Weights of a small transformer language model: 12 heads of 64 (6 for keys and values), a variant of Muon for these matrices.
Each number is 200 + 40 x the weight over its row's rms, rounded and kept within 0 to 999. Layers, rows and columns count from 0. The size before them is the row's rms in percent of the matrix's.

# v: layer 2 attention value, 384x768, rms 0.117, rows 54-63, columns 192-287
# o: layer 2 attention output (transposed), 768x768, rms 0.157, rows 54-63,118-127, columns 192-287
# q: layer 2 attention query, 768x768, rms 0.124, rows 128,192, columns 192-287
# k: layer 2 attention key, 384x768, rms 0.117, rows 64, columns 192-287
v54,096,239,213,279,102,215,100,170,191,262,209,184,157,227,147,209,163,246,180,244,213,212,134,163,220,165,247,214,200,260,249,162,137,197,172,275,156,199,257,170,240,207,196,216,232,210,199,166,187,203,298,214,243,175,225,166,145,212,240,180,166,202,227,192,232,241,272,231,126,207,232,226,190,233,194,197,199,238,160,163,191,176,205,215,208,222,282,170,171,162,136,236,160,203,197,218,173
o54,093,184,115,187,238,146,169,99,170,221,215,101,177,196,273,169,208,119,195,190,219,199,177,124,169,246,210,277,326,265,167,203,219,212,182,226,180,197,188,204,207,206,265,160,132,209,201,236,134,168,176,157,255,202,238,144,271,174,154,246,200,238,167,160,221,220,167,264,265,198,211,253,211,157,219,217,204,149,175,150,237,213,196,218,283,151,189,202,248,153,160,180,238,147,188,222,193
o118,102,173,215,237,228,181,198,233,110,177,165,223,223,196,167,268,237,236,226,184,190,163,164,138,181,188,219,160,169,258,169,209,218,148,156,221,248,167,135,216,155,185,164,186,216,195,219,154,268,206,179,207,291,203,149,221,197,281,278,202,179,203,206,213,170,197,229,115,78,179,164,214,205,143,181,239,170,162,310,211,81,241,184,195,109,207,218,134,184,252,217,221,157,193,228,150,185
v55,096,186,274,172,226,96,177,169,168,194,181,319,237,165,192,220,229,220,199,161,154,171,161,219,261,211,197,218,237,203,194,244,203,202,190,150,221,228,187,180,208,179,202,235,224,260,272,167,208,242,166,93,274,172,270,159,167,230,151,206,185,187,247,237,135,213,135,271,237,184,131,216,193,115,169,242,167,132,172,247,248,233,192,152,250,151,178,256,195,161,227,184,249,214,176,118,206
o55,097,225,209,202,259,126,205,219,182,255,200,175,204,220,188,156,205,205,241,215,212,200,241,122,141,229,264,223,234,220,200,217,158,268,197,134,214,231,147,234,225,135,155,171,149,172,205,203,166,127,250,189,238,183,165,199,249,198,184,266,206,226,190,204,204,174,207,197,190,195,186,123,218,212,82,197,133,307,160,199,210,193,180,193,204,279,217,211,182,308,170,144,210,207,191,170,222
o119,098,190,202,212,196,199,183,147,250,233,251,140,106,201,180,188,204,197,205,196,185,262,256,218,156,205,154,251,183,179,167,174,190,228,153,251,172,173,187,141,156,183,193,257,213,224,239,103,155,220,191,252,176,202,186,146,225,166,157,180,222,155,265,170,122,197,216,200,130,233,175,177,143,188,227,241,217,238,173,231,174,127,196,209,179,137,168,222,190,167,129,207,185,172,158,254,101
v56,097,201,174,99,214,192,195,189,235,207,189,253,177,155,188,125,232,170,189,216,239,278,171,257,178,135,210,157,164,169,157,157,197,211,198,185,174,275,216,196,219,231,221,231,176,230,266,103,178,213,197,253,191,152,178,225,154,120,134,191,245,153,213,178,194,205,239,195,162,87,233,237,253,234,270,221,158,267,161,194,173,231,190,281,148,233,134,196,117,260,197,222,127,209,200,255,226
o56,092,248,249,200,236,163,198,203,202,121,266,230,207,200,235,245,198,205,219,231,259,204,225,178,180,205,226,135,132,222,215,180,227,260,211,124,214,171,308,228,165,163,218,205,153,213,169,278,193,194,271,176,194,198,250,176,152,285,159,164,187,242,200,183,193,186,183,144,140,199,125,171,164,223,255,165,200,148,173,201,239,200,232,212,206,189,283,146,168,215,256,249,201,196,162,188,194
o120,098,201,184,230,188,203,174,160,175,275,211,166,217,205,170,217,219,206,268,160,212,230,181,238,257,187,242,198,225,191,191,246,193,221,227,196,199,235,158,182,165,175,136,230,208,197,190,178,217,165,126,230,148,216,196,209,151,130,182,220,261,129,123,193,222,175,262,222,224,262,229,211,241,201,201,227,194,193,150,207,194,189,216,173,188,264,171,166,211,136,215,234,120,208,193,208,195
v57,095,170,145,143,240,165,206,198,149,170,230,147,175,209,188,134,203,250,167,162,160,201,261,156,193,140,198,177,217,220,187,227,242,224,185,222,235,259,226,184,209,197,108,153,198,86,244,201,191,212,179,194,182,234,260,244,175,149,202,204,295,237,249,249,243,186,225,185,249,177,248,221,200,257,251,159,144,204,228,205,219,194,233,184,219,261,157,173,161,197,127,258,179,235,186,223,218
o57,095,128,125,178,186,235,130,172,238,208,179,220,277,202,225,247,193,209,218,155,214,191,198,201,263,222,231,106,230,198,128,136,231,146,244,180,253,209,230,172,168,202,211,141,227,237,180,231,218,178,254,260,216,174,244,151,155,173,220,225,147,213,290,162,174,247,200,167,180,186,131,191,120,167,163,146,140,192,224,226,207,200,187,232,273,128,257,229,142,239,283,185,265,144,145,239,229
o121,097,116,240,228,164,200,228,241,163,226,168,213,235,188,184,238,193,203,114,173,123,239,186,198,268,225,156,266,200,146,297,191,185,106,168,223,251,137,169,226,219,253,220,297,225,239,187,257,222,188,158,140,212,172,171,198,203,180,232,192,189,178,204,184,224,230,160,282,92,122,200,220,288,146,191,150,280,119,199,196,237,255,218,194,134,191,197,230,264,179,221,212,197,202,279,196,267
v58,095,183,175,131,147,161,236,224,227,218,158,261,181,219,233,222,210,210,246,219,189,206,141,210,92,190,215,164,169,163,226,178,263,218,210,170,246,138,290,162,238,133,181,112,261,235,226,200,158,144,302,220,170,241,220,141,268,185,243,160,224,262,215,238,266,219,203,235,201,153,170,268,228,193,187,218,191,197,203,205,167,254,234,158,211,220,177,115,172,227,211,203,282,158,199,206,207
o58,091,174,250,231,180,208,203,133,202,228,170,214,220,280,204,185,201,223,222,208,184,218,201,272,238,152,204,260,241,298,251,112,215,177,195,235,167,222,218,200,137,171,188,157,204,235,201,179,244,136,208,224,231,249,185,209,203,183,230,257,263,240,273,228,124,208,225,152,194,201,198,201,280,231,215,288,234,186,247,197,203,183,238,241,186,58,276,213,233,244,241,236,302,224,221,198,215
o122,098,253,135,158,175,216,251,247,204,218,203,252,193,158,209,217,224,230,258,189,122,236,194,250,231,233,244,179,238,215,148,249,185,234,194,182,229,269,164,148,189,191,230,249,169,154,267,170,184,189,148,218,249,226,219,156,219,206,208,209,196,154,206,136,198,185,164,192,231,171,233,139,209,216,170,181,223,235,137,167,242,217,125,211,199,289,162,223,272,256,161,239,194,224,224,243,160
v59,097,210,118,234,159,152,155,268,214,174,282,202,188,190,196,241,206,210,175,131,224,244,293,159,215,238,169,131,168,258,182,159,159,259,190,173,228,160,171,182,200,220,196,147,240,335,151,157,275,197,197,170,234,269,173,240,210,189,156,186,170,172,191,227,213,206,224,189,154,219,211,210,218,224,206,160,214,236,198,204,212,234,192,219,221,211,214,218,231,226,160,235,79,299,181,230,179
o59,095,145,139,143,295,289,177,212,151,160,137,198,189,212,186,239,199,144,128,249,218,158,154,208,275,173,184,228,315,194,191,181,210,176,210,226,250,151,225,233,183,191,255,232,227,126,219,158,156,246,200,169,229,153,186,198,180,175,205,224,193,197,259,124,194,187,197,168,230,247,255,196,208,203,215,186,234,190,178,192,232,252,279,170,206,221,195,195,234,222,240,197,217,199,140,184,205
o123,099,194,289,166,215,211,250,209,175,171,143,225,228,252,221,180,200,193,261,206,176,109,237,197,219,177,168,178,191,296,198,136,162,230,216,225,194,248,205,149,172,125,242,210,136,225,175,209,258,215,190,208,181,170,202,237,187,249,160,154,111,251,130,182,240,241,158,216,209,152,192,226,139,187,198,217,208,136,209,219,176,137,223,266,206,201,238,223,288,152,201,227,191,172,199,215,219
v60,096,166,183,184,144,156,232,172,216,200,246,233,195,176,194,190,209,157,239,211,266,198,168,241,217,179,200,216,152,239,204,192,191,219,210,242,189,143,216,208,145,214,243,163,201,159,60,167,180,232,143,277,232,233,235,155,219,160,263,257,227,153,171,169,76,224,204,237,181,150,150,203,228,178,195,184,199,236,130,143,198,257,220,231,154,215,182,213,201,192,190,190,142,269,258,182,242
o60,088,233,190,228,192,197,216,213,158,185,224,245,250,207,190,246,197,246,186,264,215,240,222,203,271,167,136,187,207,205,183,194,203,139,151,228,280,248,216,247,191,170,198,185,150,221,267,226,204,201,308,189,184,257,223,195,211,107,204,133,247,150,245,184,236,262,205,257,228,201,124,181,219,205,231,160,129,205,224,246,225,224,236,197,170,225,209,132,210,243,271,187,245,223,173,150,226
o124,100,188,209,239,264,174,194,231,178,210,238,167,214,210,201,183,185,206,242,122,201,216,144,143,183,171,207,206,237,200,249,153,289,172,204,243,178,194,137,187,194,217,217,215,196,231,222,204,210,195,202,216,274,146,143,130,248,239,212,233,154,249,292,211,180,191,227,161,184,234,218,261,116,231,198,234,217,187,149,173,175,224,186,183,218,175,231,262,238,231,193,205,175,160,161,165,175
v61,099,190,223,169,212,199,199,268,147,191,190,230,265,216,213,184,197,213,155,198,212,201,235,196,212,201,220,148,125,250,223,190,97,150,196,246,196,215,210,178,228,240,189,171,177,216,205,230,152,209,122,184,180,167,183,280,155,195,201,207,169,110,201,231,207,185,197,229,180,168,161,201,303,193,218,211,200,234,211,238,228,219,213,243,237,145,216,204,256,210,162,150,137,234,162,137,241
o61,093,215,139,202,241,187,155,148,226,199,143,191,230,140,237,168,192,214,214,216,181,218,169,269,193,203,119,218,174,198,222,157,157,168,232,161,210,196,191,113,195,265,233,130,258,297,157,156,209,151,193,192,159,180,278,167,273,176,247,215,230,216,142,163,204,186,189,216,132,185,111,197,264,251,196,222,112,184,218,233,160,160,183,173,252,207,191,211,219,170,168,213,184,169,201,258,138
o125,098,215,203,236,116,173,192,157,219,167,206,275,193,232,181,182,195,112,191,259,161,187,131,177,188,166,289,244,137,144,178,197,235,172,156,199,126,147,268,168,152,184,229,146,226,160,245,171,147,170,199,233,216,190,168,293,223,126,186,146,126,151,203,240,179,204,167,228,271,206,249,157,168,221,202,203,238,203,239,166,258,198,177,153,255,261,173,194,182,217,238,228,212,153,220,177,239
v62,093,190,196,92,245,145,174,137,161,261,173,177,221,221,195,207,184,204,216,272,172,253,173,253,212,192,242,251,157,284,96,250,224,153,223,225,192,178,119,211,247,241,164,243,204,185,201,218,194,216,152,163,126,217,146,207,213,161,157,156,137,171,163,187,213,188,156,275,213,202,237,218,161,206,235,146,200,249,120,188,104,252,223,202,215,208,171,183,147,230,231,184,234,211,243,184,257
o62,090,230,195,263,177,123,211,159,203,233,291,149,191,155,203,192,200,204,252,189,129,247,166,237,249,212,182,191,243,167,226,146,270,192,215,143,264,145,161,251,210,228,227,218,223,199,177,186,142,190,163,186,205,152,200,226,237,249,187,142,180,244,270,139,182,169,255,256,217,209,207,122,201,173,192,188,188,201,237,190,174,199,232,191,198,170,192,228,127,127,192,232,158,193,147,155,184
o126,096,192,201,174,253,233,288,249,165,186,222,282,202,179,295,208,180,229,236,206,219,176,140,231,142,181,174,113,290,203,210,146,169,278,189,164,230,187,187,247,162,186,156,170,203,187,204,206,181,209,219,174,223,188,226,202,259,146,267,209,225,185,181,193,190,251,171,171,244,179,213,209,149,181,244,220,211,203,162,160,219,189,143,220,238,241,198,196,284,134,127,207,205,232,260,263,208
v63,097,196,208,158,237,243,237,294,214,223,167,122,251,179,196,144,158,237,209,141,145,191,213,225,210,171,211,194,184,251,281,204,224,180,213,193,203,189,250,189,143,181,206,237,206,178,245,162,184,154,197,258,167,200,178,184,196,212,261,124,198,239,223,208,219,149,261,119,162,229,162,140,219,268,174,232,202,243,178,248,236,258,127,183,235,168,174,192,175,176,215,235,240,220,160,227,203
o63,093,230,124,288,226,205,256,210,235,197,197,227,175,254,265,168,230,262,194,197,204,201,163,194,215,220,164,187,191,225,169,139,212,191,244,221,163,149,148,198,202,163,190,205,220,200,159,261,142,228,172,220,216,246,198,203,220,232,194,133,172,203,176,241,188,211,182,144,170,252,175,154,222,64,204,261,152,225,218,162,155,248,202,209,213,205,220,183,197,196,196,238,229,203,211,138,161
o127,097,230,189,161,119,274,207,169,198,175,201,227,174,212,240,197,212,182,190,228,125,205,174,185,168,244,177,150,210,184,244,226,186,210,196,229,222,259,163,216,218,225,172,211,209,158,219,216,214,206,265,220,132,163,258,161,180,195,196,163,204,144,287,200,161,259,217,155,207,144,248,198,163,183,95,200,227,198,220,254,173,126,241,260,212,231,281,173,132,196,245,215,215,166,247,201,252
q128,070,244,232,228,238,178,193,219,107,202,213,174,224,165,184,96,164,226,206,201,124,195,213,277,133,217,253,109,240,201,204,170,186,208,203,229,141,214,217,184,222,123,211,206,266,179,235,172,219,134,193,199,135,239,227,211,136,214,157,170,185,213,262,260,228,166,205,208,227,234,201,184,192,138,168,261,173,201,259,104,177,254,205,267,128,234,189,138,177,223,297,247,186,210,197,224,118
q192,071,140,252,156,198,173,153,214,190,185,233,167,281,47,202,181,105,245,231,252,192,155,276,294,228,143,163,162,193,159,203,248,217,141,190,232,253,230,185,204,179,184,236,194,248,201,179,197,238,155,146,222,186,153,202,241,243,215,210,189,249,195,217,246,250,174,265,207,217,165,265,137,212,108,227,229,213,206,204,131,207,207,138,197,195,204,249,141,229,230,225,178,172,195,179,206,197
k64,083,232,165,162,155,220,238,213,151,183,157,197,248,214,166,240,208,227,180,173,187,211,269,189,173,141,229,216,233,71,212,132,194,199,127,197,172,161,236,209,153,232,191,199,156,217,173,209,209,242,213,195,262,160,180,220,257,266,266,241,195,122,192,115,209,167,208,191,228,200,152,196,242,271,224,164,241,212,193,270,247,181,156,171,187,147,193,213,145,205,201,178,208,163,191,128,257